From a checkpoint of a small transformer trained on Wikipedia: 121M tokens.
Each number is 128 + 24 x the weight over its row's rms, rounded and kept within 0 to 255. Layers, rows and columns count from 0. Numbers have three digits each. The size before them is the row's rms in percent of the matrix's.

# down: layer 9 MLP down (transposed), 256x96, rms 0.0952, rows 193-238, columns 0-95
# gate: layer 9 MLP gate, 256x96, rms 0.0971, rows 194-239, columns 0-95
# up: layer 9 MLP up, 256x96, rms 0.0976, rows 194-239, columns 0-95
down193 101:142124133133101133108173123148128103132148064152109148086134100116196126144126128109144122126103153145112148121108105110105156144127141141152145117106116156084132134116082122149135128125107081127110196167132111139133117136167120165122138120169123099108166126112157125145080158167118106135
gate194 088:153148124146124151179126079121121111125096150100124141155136115163121118114104159142150096163176146162113078130130132117088171099105140138141155153168070091127165146093160160096149127132094148137121132135136161149134114123121102134108120147116095093168163135151144126128134121133102116117
up194 084:071094106128145114118093146172113117105123107136136128104129139144119096122107135188120137113132110119138129112129126090132094139175105124092124128091137158103109155084075125169096136147108111153080122150136131149139168146101107107134108120145091102095086141123143106117093127147169105133
down194 088:127169124119156161167168085125151155138103116128139128125111128120130115093131147106128122174168128137095128146129080123138143104094157109167159149154165119131141123101114150097151081111138114104145127144126140126104117145177128228114119123128127147129158176152125123124129109121108112124
gate195 105:149156106134111133153055123117163156129171139160142143095086106147120105124104163083117148124131109123149126166155114120133100142162116143138111126113133134123133115142134171115143160086146164150112131174139159141125132138125132145139162150081132122151129076160123114116144110078145096170
up195 103:101127132155134147119092090162131136138109125115133088152114133152080080172122106134090119139126091146121062159144144145136103142110117135129114143136126083153119132158133176142154086123171107111154133140113138135102127151135129145159143106125080155113176103104154119129117069119113127128
down195 104:143143109137127100134133122134137111113148161147108125114126090113131112120128124089138107139118118100154149121113071119196157103152107089133120116072106120152116090107137116117087128104163161116138101141158113119096113111126170116170144105114069129138100110118179141154126151152165156111
gate196 096:121135129092139130128087139148128133158098108164127163137150149183157094133119097113152131163147133114130106075147122095124112125157114156102094136181103097096169159110130158116136089152121163153125105116146125154114109136154146159149104144139113112088156100126131074151149134128098107111
up196 100:132156083108130119104109139155112112129055114116145115172119150140179157135083140150124109118117085143149137120113112129146158158130127131112102144145116123076130121098126141102107130091131118133109102108129133158115136144154116114120104152144065093101171133064081116155132126119125117131
down196 098:066145123157118115133169145118113151123126158117097095117080144123098150163108156094103123049107146185164096131104133119118119155152114114136157139144103145148098113134135092157116139124108128118120116153135146136128137149108137117065147085138145141127145157132096119150127092103129134133
gate197 100:130149092153134101114096095110123157163160140120094104105119144123114107137114149129139100125132083152100134123102120166092080165114129132118113118100165069124097106125118134156093144135141137135115152144127159133140145120129165190094115130152140103186112129135097118156099101135143137177
up197 106:110102121106133167103147143121122128115125147073108172097117157081134157169143114141097081148128170156132121107124123132171118126133123098113168137132097128118140128158122145100135125096127173141114161118138157087135156156158154157118119127098093160142121120116063169114106133108102146132
down197 104:160083178094134132106137145117148154108121124108151124123143130121124157125152079126086120124099127122151110153132114112169128071177060139143137139133122148133177139146115113089144138133115132136161115123069129096117147145132136107166177149136122125111139110119119114088154124136076120143
gate198 104:144119138116190167098182110127107090158143151128094124156113118165178127136136167114121133088129105153080161138156093102115120127127131116154142135125122138154112128172114145119160187112144166127106133125135117163160101110134149141129133126166161102121090128147083110103136131148132143123
up198 100:125151145115076181145105123112089148127118123088141091195159153157100124109145091127149113118172108099105106104134165127120103092126134110136094119156108173130141128147094090145095113118124128115141085111105100116123123156115151112118116124136139132087146089081129152135132138148104113122
down198 102:126131136140145077131120137126117107103144142134101140154112102114160138090134135111115146129110163118156107186082122102139120164116104153118130140095111108117101113130103142089137116161139131113127127094139104127108131135183151136138159134115138138205084177162137139091117142065134101133
gate199 103:148138124119131142164105125134119162130125101136116172108168148103090154091138129154152113104153138101112133159140102117169133144136183122098134115103105128113172101133114124120098096114132126180135118163131153139089177129144161145168110139163110143186160103142126093170139105121106122124
up199 101:178131164083149171125104117129132160092116128110118159144132112111142082117136121110131118077124110128094101160113115178121136115139177114108107121121140165172120125133155166122096132141124139162144133169132143094173145152136084147154112156145101138113149130166142113106153111112100093138
down199 104:108160135148148141131179141075125097131122118118104098107123115112123131128171141115135123115122160150152166113130155112176139109170154108122123141172154083144096109110159125153115114117103118149141155102117110117087157103111136048114087157130110164136118135118120104174132119154112117125
gate200 096:129118125113167143154148134150122112118187103137136154117144132107100151127136143141075152112140139042146159142153137111111100133139161129130148158087126141142084146148127152126145140136100111160122180163145163126139173115142144159105132126109101155130115133082107165113136095143158127120
up200 094:088165181114100124101120150087164146120135148109157114114112142117123092137100166102140098107119144184120081163134115116124121148094112146181121143136134122111149168117144121105112100148147099126162111118181078116097092130146133146152102129136085122137147122160142119131128116092116119139
down200 092:160145094116108148117119160116120130082127145154104133128133142146135125132103130158121120119107100087132139164119075106149102140163148140101151118129077100134109073140140106112153125121133133186093159134117158140152183127131117147113135075170104152082120132142104112100141135143127083110
gate201 099:097157107112117154123107135138128090094099136113143116116157154164183153181131135134145100129106121140157133141165125099121093143150143141104120102090158115158098126122123094134154121072171114104128140149102126100160122099125125147121103088152141145126082116120086117097131075108158129138
up201 107:063128123101113126110124141131177120129107110159129125095166123117136097118088114132112150153154106139143095118150093149159099137153137136173179139117125093104071123128097149119093098091124126144132113157143099114094146131166118089145090128141175123127155146129145142156124140151155102112
down201 106:154114111093191116098109135166124121079127117109161121109120129145130133158098131131101132104110118107153150140165161126114142154129156119171128109128117160167104104123120135145143113116149115145131105137137130177143133074075137165102179115151156157140111129172149095148138156123138122172
gate202 106:123115144105152128172121139163138126130106124159076155121109090123130117119143149142103144152112059123125116120074101146115124109148119128156156096148151120112102133129110189142128144135083103162162110114146124129173091118163140135099128135133134045139124130142123116117138151136139122168
up202 103:073146121174137140093090122079119150084170137097127091141100152157097147156113118111136151099118098154127188140138118150144146136112138133107101128085130078117121153121117096167102127086146104133145107136147154175109154112130113118120146106100107144139167115109127136130116153125131104131
down202 104:111151137131142165167103120137126125144106096095085116114154120101122113095151100142119145153176128120076098156170102141089086107138146158141156064150143103109121130108115132155177137155104124126137120150138090119134110134131148177134084109160120142134144143120154140149142160167148127127
gate203 108:086122160088165097132119151186157092155164142163124158118127154147111113134090105096124155136171181111128130105133130141096119132123128158113130152142140177144120122097118144134181123123103138168105097146124150128165171133146091123148095146152130120169146127125136098108102113108118118129
up203 112:132148106147147120086115152149136134107088150107178114091115131118136154139122140176126095131114144166126127159146128147122131165102111078136139072079129116116112104137119106124103131117140137102150130154116112155138119141145144120089139108122137095125160152053148146096110168147143125184
down203 114:140118131124150124119129143113085150114111091120132110125136147127121170096149141153148135132162127144128106164131077128160135111115113112156113101100185133112147117155083127126061134114104105113142126155142098169133136123133121043096132128125121119086102103101076093113129122152126115116
gate204 100:126101139136112123117108132100110129128127167146145165142136145160166123105158103096185085140100152117093109140144125159098119157117167111127109091167182143156123118123128111128172092116143117115120156128155140080113152117116153120122121144161157127148115126157117097085148099128074103104
up204 105:088108136125167120111096119162113143140123145192125159107118160127110177141131160100098133140133128096139143135145119103133149122159123083100093128149111139158120117104108153112092141133082140130097146146129095130133183083120111141137118168114193135137140126143111087128100105157141102109
down204 105:115096132136145143136144117122128133185101142133134148135138125130133091115143097134136136104127130103090157118150154123089130125123145137125139156179140102179142175137155144108155106102140139143113166151090154091122103153100152141127100100101109145075169116177113160123130096084121088163
gate205 093:133134127148163141126128125121102126154113137183121148113137108137148080103173143149164129132150140117098147110131119139158109137114174141132144098150141179110102136107123129155136117128079159101103134097112113099104100109163124123164151139136112112109130057102140096152105073147108119080
up205 097:116175101120132082169137107106139105112142116107122183121126173117123151157108104118102165130142127141116112090120084140122137133144142159159144101090098143152116148119168099135097159131172131123137157185131108197123156120120126131102092105145145115160101111129109152110140154125142135137
down205 093:160116143171174118118119157137127150142123072153145123119137130161132119107167136133173106110149196108096129069148133108157110179131147143174137072121148158126133109148139155169114116111116119128073119121155141168109125112152115144141113143121111129117142102144161109113142131147123127120
gate206 091:128130146094117154096128131144083124109127145076135150121104117139163088143073143112107142093138121120139135124108077090120112129102165141155123151156158123139109117161140115121090142123153099157108143138131133152160129103166130148104100163177111079123116091141128148110146063125132124109
up206 103:131118112094122153104134139137090124112114146068125156145071134145149134167121159112068117134126109132135149160125119099131168133106118098107162089139149177125115103117126138111115146152143140137102161140163134146165124100145119100115109140106141121127125127122080185107181092122098139147
down206 100:118094134128145107145117101131153148149107137135097060093147116106135142145147105116106157154124140115128100159111165101133139153145091135121144137115102131122114093131131147120145122143121147117127146164171119132089130107124072118121123134103197180132169162104107100101114187108104133104
gate207 097:121153102146113145146128120135125132076106115109168125140153132123144057128100139145124098141144157145173151161133135154102130148177114125168139152156129109104134137097131121146115190150122126127093104095125147126140134112129129183136156150190085104117103102128150111139117147126167146152
up207 098:111113106175133174096173158109107117157163131129130129154155130161152094171111128142161137159119115160142162100137129100086131064121152113104122088182132135152122152138128164108136106131159103120153146124097103129117115170126107143137098158132144122107146116123125148125122085164102129107
down207 100:148163113100128090124102109139125139102133126129134106131137173113107166135148159110092108120109147116111096084138080131157098133131125114122115169110189173114083115153156093134116121130168110120114133106175141121102131124114117087103167089125169120110122142135121107124172143101124125174
gate208 097:165119141158174113160124179133144132140139154134118118103119134172153160145148153141163121135130135139120119164144163144114111176142122117096130154149100143082164118089173125129125139096158159116127179134105107158149135153089148129104083121140130138175120104115099131111080156140108136118
up208 089:140106147107092147131112109148112103069096097111111107143187153140141140128146132136096121093146120132114122110090139158136118127123109129087078123119118128116114156163138135126143144142118149111116099090118114125178131116098088107101068124168116085151094136109122159075137138096137130151
down208 093:086157149162159125103115123125175146162112159135131153101104091119111097105110123136147129126141177100144114113191111129119143113130129142162155140123081122108138089113106094122147082132122118156126129158155138115126164114170141092158156104110122139103148163115149134175136083159143126116
gate209 103:183128143082137113151132137151116148160150128081122147131119129111116125101094117157134112073131119096143098151119150111191082109167148119104174071164142140157091130145113135109147127108149121141098092143156124124146135096155142114139116092121125127114111140120110124102111150165112148159
up209 105:125108174120154065113128097110150134165137139134111110133140146112079115126151140121093167132124088119189120112094126099131091130146115122143147139125089115122115095163129118145095161146103182152096111128155171127154124104108128139142145149167152152079115148109138102127139167143121135130
down209 105:115111150100115107098125142151102104116157192129199123113150135132093131097151157105151121083174140161141147145131177171153144127122138119132145124113143107119135134123143109113135119108128094097086115177168144140137126116149078122153125139152118138142088143117143125116113165159108161105
gate210 096:135160109119176118130125170091091130121119126109132134145140145127177149148072139145114131104184109118110100118162116087119139091148166114128099132168119120146144163141109137101115156149143094099082179135154110105151105081144126165123141147119129121114119106122119143114139072131131138101
up210 104:126121100135135096141125144127107157135137145117125150165110136105144117163138159141122067121132084137131118145128132144089134143155104139113103122174111081156135117141178108106154148123157107120122166141155114118150105101142129140126067119122095153135126114148079099175132104118173182162
down210 095:088128106153100130149125142166123139121133139139121113166095087180105096139133096111122109151078158153141122143101135170111141165162113126111135100108157131140140156128122099132156097145112152083175079136138102110127148112101112105078120114129130105132108155082125100097121167130145105143
gate211 092:128114125139197154144100111164135105141101098113129141117177160106118112145143135144139162079104127120087091139149117135106100149147165155129136090127169135135115155138126091169094135123107115155110119145133158135151127133153147098118188138104138101145138123104114133127094100132127102069
up211 097:133178149172117081138116136084155156089198163073106136147142138129134118119099108133112132151157104102136166119156111109136125150112144125139132171136091136134110112123114108123107134135163128125142165133135097141094166107127112140131110151148156138103110107110122124149151117092171184139
down211 094:132112134176193117129117105087145135160122095124121123127177162137142115106133148130098122109107074130132106120169146147140126100114136139159153073102111136114149145101120112144088100111171110139088147132135135143123136113134174068126145145120172108102132129118131156130116147100124118081
gate212 098:112104185111111160180134116121098074134127158158124141088136123138151137115073128140140128103143146133178102079147107125115089124142135131130088122131142126150102138122132123159095156092151155119153126169119125144128127127147158120146099159109143119152150129147162148060107107100143149132
up212 114:106143125110097105123132147135127132151167165146128099133136138133119150098115159137122145159140072135147144122129134134068117146140130076136141168148085096192150103131120122143122135152120131140129131152138118153106088156113160156171133160157136140096123127129151126102130125121193191110
down212 107:145183130109122109133140141108116168159097138154142101154135100104114121133134130090126094176121132111165118124095117109136137123128123097187145155100119138121084128100152144139141150081151100137145102113128092149173128136151125047115164157129127135137099133113113113137117114084105117106
gate213 097:118122100098136094149142126108151121181090138152143089110133145127121131106090117082159149108196115129118143084129124127121101137161131165128150135082146126112091126135092145131143152146132136159175124158130108134138109154154142102194135181117090155128130132108154121141119160120134129135
up213 091:129129139133095136130136145163140150106136089082118123135118123165187132150173090073119123140046105157116098121113124107108151137148152178191131110179130155142127128137134148111136114120129133130122111117125149128122117122109139122098080121121119087155099150121120163096122123141148127128
down213 098:145097108121130114148108114132116112141137133140192116136105107178131144160147125138129128155163125104131105086125053094167095133082119085148161153152159121145128162101134130167166138128127128127127143134132119152104111113144113169164150148117091144149113158136144140135127106125133087174
gate214 108:091134168108115086129101115143118182122107095099123122127154134134103135098114124086150135119125090145136091127148085102110122082121140106155077131131175116154108145151130183121142129134153154175148132116124119136132089095174116124099137130138158131134146135141168154085134155108151106147
up214 108:186122136169125162103142147135190125150166173151124147122091146109116133126139139124151162175204128141129152134106132137129138094103158105097130105123124131135121124125119148154133130138112183135125112142075134119149121113113120137097109131147178123144167100126096134137161128130091111156
down214 107:087122150095140100115109156120129102175160113103095105107145091093153112089113149141120142127126118109145113131102157081159157119120115120122129114133107101130065164153131133100128108120142079157165129160128137151142102165157135118119139173096151120151126181091160122121094121117123112122
gate215 089:088127119110133088144116118125150121149139119161103089127174092130118168095125147130131141142159129106144145149126157105142127127135120157134077170132127126103132102152106156118167135121105133144141166125160131131109188142141138135167157122152112158160168109185152099152113066116151135150
up215 101:103147123134137126114157117153140110131102109166073138170110102162122133143132160117124128170123147154127153181162144150180142123148122135144122115136115106100137140130111115073151125107122089122090101158149088110126155143125092096124113121175101148106172145142117158168148107148095147150
down215 096:140136111126123192155124147097116146133109145123107153096085154111110117137159119123124155119124130138120092121106071137088121152136106131138151084094135130111098155135125082094089120106170150134119133143105122141150073138140146084119140153080175101136091131105097128110146160119130122105
gate216 102:106119111120128140099139138069157190077155105109129141086139137128133130107114082128114142126132101124076137117076126176123106155129150158141131096157135121126087136124125163133141139125142152110130142148141154069158130077104162160131138111127120124143099101142130125105163127129144088116
up216 104:100122094131106129139098090129130093152124108150135088164140146151122152135130157109113106148112130109147100095139133106127126125124159120156093124102131090078142118129063122160103107143125156125137104121148088152082136129141118108152171129117151207155159120125150143089125107114141097155
down216 104:132125101112122136097077125114143121092176091129171136141087129139140159146125134120154165128157118128088126104159122149132069159116153139125155116133147086114112113089131128130151092128132121132144115142118092124117131111157125209125145112109085131164089138138161102103120139156110095135
gate217 096:142116136107111102111125182166180153134132124132146126102127114076117124102114116114150116110142141114121122159124133133106131130128155142125117171128086101135101113152139101130153161169141165055148167109111116150121107144124145135125142135112136118179068115143156121188171108146124148137
up217 093:132124097151158095132133129119188146150093159063100154089145083118128102108129126139138142100154097117114137139156128137139108141151124086147102129141113144126139136121152131109124164118127175110077133072110125127109155112134174144155097102125108116133143117091112124189101132135146154134
down217 092:130098157161105151133168139143106127073134098180124087134145127138185146145169158133120140094114135145110142142110144126110127076138119157133118113094114126123138152135093132120091110106085122140165130148133175133110120131104103091096125106153125169122111090164132153085119141136116161106
gate218 102:117152150126113107117095125141165103124120102156083114153175125137113120116104136086135115121148071127133132100160100117120090135167155170090126128121140125107092121113083160165149141126118102139176130112117119130139163144091114107110106139193138093101150114101132126142098128085126112149
up218 103:136158116099096102128107110129168100102082089140154118138119085117158125145121126103147132103128107126102124100153132130120071136092134097118122127121102184111093108170123134118143133151131114146112120143128112148122152146100137121158162120175056150103133165120128178113161102110120126099
down218 105:156160144117122096098150131101098107146135138069164162162105166115127128127138136124144092137100111140153182106126161138129134122109144074129166103129127096092110125110172162151116110119117104107142128186175151127121115131140155119187168129093119106137128146133111108116155128124129149130
gate219 099:097108140132144139087138109164138154168124143095120160132123161088161129079115113110139155131132105136132122128099126135135142111151129132170139144141116102158137138159132134120156161114120125131188197088135151106086109096142123145114114121126127147135051092158113147127118080115125144146
up219 100:145085131116126137126087125165108108139099140139110118141130174127108169164148096135134163142149129165141120126162139095168149108100119144112107095122135158146118080153133119135138146147101145157158134120124126203109153066111140121102122151152102159142173138102121162158113117126136096135
down219 100:109136159147100117179154123155105148101168107161130102137160117095170158091138120172122128095146137092148141096156104091121120133140130150117109167127163169103149150148115160155116149159119119118131109132176135132115118138163103158134105100126101127087099139066117129121106139126133107154
gate220 104:132120161156173163149140112118175107147173132136134161163138124127175153092165108135192179123166156107079134155102136113126145146149134125157101094101126125136120115147124174144138102113131153103128138127132139112122123114090172123133135099118138118084158112138112122130137154088134155115
up220 100:171157111121120133193104160115088157129099137151125113111134102144110152084144135152092137101143126107128126121109115135202129122109141118128134112123100174099149107134143089154134134152147115161111092070135097142143148132163141139124130129100101092170135148108157126119142122134118113178
down220 100:169060144115117140064136100145148087134121135112121122122098153114108123140122152147144088128131154089082113152136084113144094162109141120154139103121155127134084109128134126094143156131179177133099115124149143157118101111138109161124100103167155134147122112157116103131161142119118104126
gate221 102:122159101153142155147083113158140119100122114131085159100157117118074141104131094087151141137139117139156135087134119150131168145137142168107118063122113103153115157093128104150156123141134133127129090130105162151119099128162141135105109120151145109118110092148155088117131147089132074126
up221 108:163150153102143154177102140138101148107113096129150134146137107111140160095145119144168169122153139145153137178096129164145100130130108167124173145131087127128183114110134148175093122163149152119119137131135101097084121145146131142119097143127138102119123142100155169133151108111107133175
down221 103:192142125116091162146104129127147121131084099118163076135116129196115154146134137109126122123081109145133117176100141177138132132144125158127131128145127117165095119152103103113154074141129125095147130117112114114118098110096132130117161160119133106100124087144159164114168111121108129114
gate222 096:148097124099156116134115141112135110129136150118111145125074144107133083154111083175112162145158129118155064153142153129139123135173156145134095176127155155131136122123161114123150126088117130129151157125144143111159145104128112134160070087135115130115158118184134111162150110097135131128
up222 088:127135121129157088138172141146110115087069150134082123112108154128109128102134134120097124142122113122149122189131087145152132110101125155151109109102158131109125117140136108091062138122117123192136151130117063117140132133141096142084151127118136156106118099127132109167138130093136143147
down222 091:123152150108136153102188144112146104173140132129095134096159107130130074167118110155102146129134130128132097113126162126166110165141161096122101127101129133128122092129120208128156121136155100089089157153145135160119123111125123101116094174116145129130154146145135151142101155137112111153
gate223 099:119139080124110114122100113127144164144132066140157153158128142079102131126100138096149139124139110118130113104149138108143105141140169156096111104147111166131138147132110116118116114107077149162112088133159141124098072108120113120132165134130134142165111088160119086118138101178162104100
up223 098:088114129110186156190191115154095151128141133108116157099139106119169177154158131117154095135163153153135146110142142149094135106157128128126129123153103131144145167141144132071170101117142115100114133101137095105122110112153125102146128140117098147121140094123122150092119126138103116121
down223 096:113116146151095154120159154139136137138164160177101124150147125115135143138150103081089152095129156121117153140156094120177154159094131113164096173125144133124136131166100119113148136138128142100144148128142136143129142081134130132171154198140121114121181173124151142131152115108101125131
gate224 110:165149150125156125132102131148103122147150126094121101094126116097120101131136147111169142113142095129116132140113122090138126093100124104117100110135153120162092071101096153165147123141128116120176089097143141119092123071106143144141154090101156138176090078129099134135108124133156106122
up224 099:178161082127153124107120108155122122151100147090150123123113121110095149096103151138130117101114129105140142135121124125109070080114145133168129129140098123130143120069118106126103134129118130077119083100138139128089108139149123176091118171125104090111114110136117106184100118119116098101
down224 106:117132144145146103083151169074134170153127132136124137151084144153158149138133125094081123138120152106119130137117156093104160158125119132136120141124128189087108138168145082101164120141135120130146132144146161132097134123126181121069142119162071137138133122134101138145096121114130111120
gate225 103:105139127109113088131138164155157141126155088130152159134127132127141149108103118102112128091093106118096155152136118097083125129109161117136123119092134107150104161105164117134199151173126133127145160173084085142103130085140160172108135118160116142150123153132134103166120117139137132133
up225 097:140156125129102134157138117139154153107102078124132174133105087138103116152114157095151140138150131141137085096152123137093113105097135151150103113143127141132119160103141114156140111160126131121156089123162125138138077109132115137141159127192092067129110149120161133122136116126169083086
down225 100:113151135103133132102174115137116168147142129150159109126131082163124121077141101088111102092140129099121138156135180143098128131162126108149151131153133096150096136114171180151148121131110145141107154119157084137109101098081147124096124110111121142121113125094100138140116124115109178089
gate226 094:102106106150134130113091108125149096166146147152127123134139132137119070117116097138153143123171118134191116136124100103151117154103154125118130113158119096131101172112108128151143117140139155152140086100149170184090145125150100150115164093138155127104150108161126107133075104125109099134
up226 109:073146104139123129116091077157124122133103147167109111124111115099109097116169146134141129173188117142162151116162133125110146167133120111134144101145107107123135147144126121123145096124119133124165095104149137131136117145128100152132157134112110212144138176152102168155102150152125140118
down226 104:104143095127087107150154112155126108102088117135138134138119113106154122123155124130117095085138136157118153107155143133078155122140124083131128108127073103109137121163126117138117113162148108142164158118159096116169102111084144146120128155089106199143116150136114163075102121111136118139
gate227 104:131139133082151139153154169137149154159159119155083138157135149118132124154115136138115177068112113098096124148135106103127123107102146148151134062115114163103115089107126119128177116147145088127135101114085114147110134099106151119107155132109117137109135096139137149091148147134103115081
up227 096:134130128132087118123118150080116116089105160116095125133126114111120108109165134147120107136147124118168093138134130152160167147120121128158142164150131132120160115158149160176076136107118111154142154146059116131129146142140121125153095068140140114178151185100102121117156147129143132129
down227 099:101156096154090148153136109134109097120126095125153078098131154174142170136122128116142124134144116120143127061130130141101107094134147140117122109116117120130099112180126139090150092096138140112131122119163111131131112100092130141140164131090176162119139121111110134108081059123130151106
gate228 113:094119150109113125111101153148179112123102083148108112192111148121143136124138114123119096129112109127159119131142094113137114135112142112149150126132135145156125132098087116125112114112132165172164105141153163142113187135129143150186134133138152085160164105160159142152101150120146086160
up228 107:173153125116089103143140102110168082127145079112097091125117116076153091146125100179113121138149139110149090124118100134116145112122156150131092147101123181129129162114133170141102115133107103136152152123119149122159138107150114137135099133149115104123128138132127145108088070100169130145
down228 111:120142139136122130127151142131133134124168120110157164102138167140159147119157138122120143142126127146133155177110086123135114153125124153109120193166101140109192124089172162088154158128136151133105166131158153181132117082129130127148139127142105154110138159096164123124112156138084119122
gate229 102:114115132143114128167141146139121115109120139088086126166119120116108145135129140102147144126111085122157099119114058122156097125170160119126134168109171136154115140097127185115102110135091183155178124143114123108144146092134156161141151140158138115116147106148155103118147107090157127123
up229 103:144135121125154146132130127079118122141128120132129152093162147144186132131133157175102101090126175099126149151109158111116188132079142101108112118149111100126129126103131084116147159139136137121132119148136146124118123133147132165132086052158134104169133125126103131138076113119092129147
down229 099:117105135175126170145159120132113115111107122144125106108129130165178134062126101145092099147140144115147134143124139105095155137097167089157135125127169131122086101135109183104097136138130113154156139133134145168116142143123153097139104102146151089140153102135081105114170135130163127125
gate230 095:092105115121140105154133090140119124120115092143148124126147114172141124180131169148109156166097171100141121145141150132134119102163131117121091103105122188147117183127114151125148121164122113115121151119113094102104145149135106170166172138145146117086124095089134157130137119164143102144
up230 101:141183092103116115126158147140103116126111126139106112134153149167139129129137123070137115149143122131192133145126120096128118107167130141102125117123147093140184137133118114116076126154112159150136116105171134073140139121136143127120181134191129131113164108113183140098121114143137140115
down230 104:095150133175105166154126138152141107139155147132130119145095174132149133137146132119144120086147152122073119163139182110130127119122177134118142141112132121102131154154097149109132107102150153126165137132133150121097113078116144133123154168152179142088119075123094112122125096153118131084
gate231 093:112133092069124134141130126155108162102074115126136112141114138142115106103130151171112166098137111137140105106125110141144136109191105111123098156162115075128098153146129112140131123141139142132126121093156125144129117154182120178081108156176129118131106112114114141160139134157116135077
up231 095:129136171157155089093131133132107125123161107122153097123150105127103100172127063129165159090139137162095136114169136104100110116126137166123118136118116112113157165072106133120172093156125135132127155126119103126140110134109119149141121150111134143123093172114163101135118167144164138088
down231 098:165121147089160175163110096068115123158092101146140115101144125112154111129136103077105103141089122165135124116103103118123086130124105096125146107116125135134099135108116089085139149091120141105144132148152131164093146126119119148135101142125142116127119149162141111118150073160173110151
gate232 092:095162166167152121101164150102138098135122110127129143148132118144120149091115102115129080123151152076162157163115126096106112160124135117145137124148115101152111118114125135133092172154130109085138138122119081076089148118114146143130141139144112115124117112111134107171105075112142147184
up232 099:176137083131126116095120057102079130102129115134126112104119140126133103096136172138079145126165118143137151110140125101129154098138134119111139146156177129137116118140090142139119062122143099138118108164132126121141133172140123137114119167110157110102122112121120163123076102123162100100
down232 092:064096128118188142140138105130147144069167102110130147130158143120139129149110124124108102152158108096138102118157118165162136104110140084156103118159124141143106116070106071107108116123121118157138141121126136105141147159096101138157134110078111128097142132134105116145119136105136106156
gate233 100:160142116149170138140106128089122154116160084122131125150125176179157112113108119113164169114162153134099127102151127159121088150151145166103095150167108164132128159151110127119179125157122150109109110168118155116139103116116110121185122103094103125107138143134131152125105125102129160133
up233 105:144129088131151116144145144115048152178119115152122131121113148142136126078139177135109144115096108113159153081100127142088097098100136151145138154153149098116121144150170108158081139097164137108114164125125131163113143121169150139131129149131137108125147149132113156097121159150149112134
down233 105:122143113106173156095141132144154133135120151098105123156119130147149108109079113145153123142126147126149154152109132127123116166148105133102081130151084144119106108086130103141162129094149125134192082104098149157127122092153127101155127091141158163156183145112084116116134136125117116158
gate234 094:131119150121175111149107190132115118092100101088171160094129116142161139163124136125132112090139143095166071129111122173124148089166160149129110118139165158135147159142122122167106097138152161113143112154113132115131119122133122144172150100110121113141142131124178130109152108122105103117
up234 100:127097104106117142145132076111133129180121165139101156121164129131160126103146157143137127117139132099136119071134107086143109183096102104106112107154134083198107128125107150115166145151124154167150147119141136108107149119142150079111089134133132139138128111131101103127138119089132130100
down234 097:123115164132201162130103166129113144119091139096187162081117097124165136150130129146140123109095132088122113116163166148155111098112136156130098113143136110122163145179139141140136147119141146164117133143121138134134119119124151162161151101167131142103162164130130111151150105122102097103
gate235 094:120118109109130193152122137139117078169116118091174107121134147160127119118134148127130148156124115125179107079134140109124108120126144131113099114137152118165146163075107128114146151134124149160105127098148137121132159109127125169124115102158084107127142071158160082118140104091116110151
up235 099:132102079130121201168100156133073121120135111098117053112110146130107117143138122147124166144115137159116153128140135103154137100141146083125144097096118124150147128106122121101114147120128120146081127129108128124137146111118120097086136131146084130131171093081133105105101151110102130123
down235 100:132108082130114129142143085170118138103159093145114119123154142119129157113123162131142140105128156121103110154145147122137148132090114093136176078103117134124126106165134102089108141107166099128148120155064107105138159113087120143115168143123129154125108153085119139143126140188100152096
gate236 110:151138102125179135166111133165139079124145151118106133114153128172138109120149154101128162126188119169157118064125101148133112129112127132167124145152165141150115148118115137095117108081125142132179124142154141133114152101167160137136134130133159109151127077122117159134138108110084126128
up236 108:115085134191105121125118149133175118133121089104138134109100128155139108135118121171126111156115157137094149134147149135092146134138158140133113098091149127122103087091139109161144123159127127094106173123075073160156117141117097111135142083119103116123117152138153112117103123160146111084
down236 104:144116168177167138151138102141127098120124099186109110077149138150111115110126127094151113116118137112107112130170105100166155145153105132116131114169155135106162105142154154132160113149148163081146138180149116156154099090139132184113135113135116120144117158125126108144135122130129096098
gate237 092:185117122150167104138115164103141119164160143106129158160107065170148108159129129165143092127103109116155139142167135136133164150139111107112103141073113118115136119136135104110106126148107100172109119110163136114096135115146125113134110135127130144101142100161112064132134167157127126155
up237 091:145103077178136124124180098117153127106089134127124136148166122157116166115129139135159115139102105158154150094125137143139114106079122134114151137150130144119130166147122096143102149151150098112128120097057074100162122159148155132128138100124153158134101073110143120136151135122134128115
down237 094:131112170079088127117160080105160130124138098098105124127121115091141161102106161059145148113152159142117082140146131116149118126141165137127128121148123130117100112125131122093114140099119112104092103119121152157130159151117118170125145127156129106104102114136125136055117117123128178159
gate238 104:125128104148108158102105155151164093155154114091159137098162120127126123103094110149132107100112132142136100136097134128141136152174121092133136139126143150120139137124120095134146175136174129114129165132104118111164139128180120110123161159181179158133158124113098081098140174117093128137
up238 096:120072152132082163110082104141148087104129146164134120145084143076131120120130108108085147139109128115150121143111123113118123138085136138097146103099142109093089115123132167126128111110078138157150132168154151134142173141087122157152101162128116121078127119109127129134135128131140171148
down238 096:070126139106155127071139127116110164125094107081172120099103072101129072103109130134172112138153127152160147099120137160160137092168107102124143140156124114145130140143122111132103153123141136135114128163156131093115141108141101163135111117131108102154125133117144135129106096124077101116
gate239 089:132114122128146128145152116128132129117140145102127162113135157130169128155050093109178137091124119132103082124112101141128126162137171147126111134155164119157119149132140147142127106136150156152137071113109096107117091140131123149136080128102173116152098150128174151096146143105123089101
up239 097:112161156170133096101106102106166106104111088131084089131164126143137081100152134136145120117142117129111163118122131130144116127141113145132142174128101164115133131163128165149137144110130115121102116163148129173131133096118164157167150202180115118130141127131114134148105094129110139172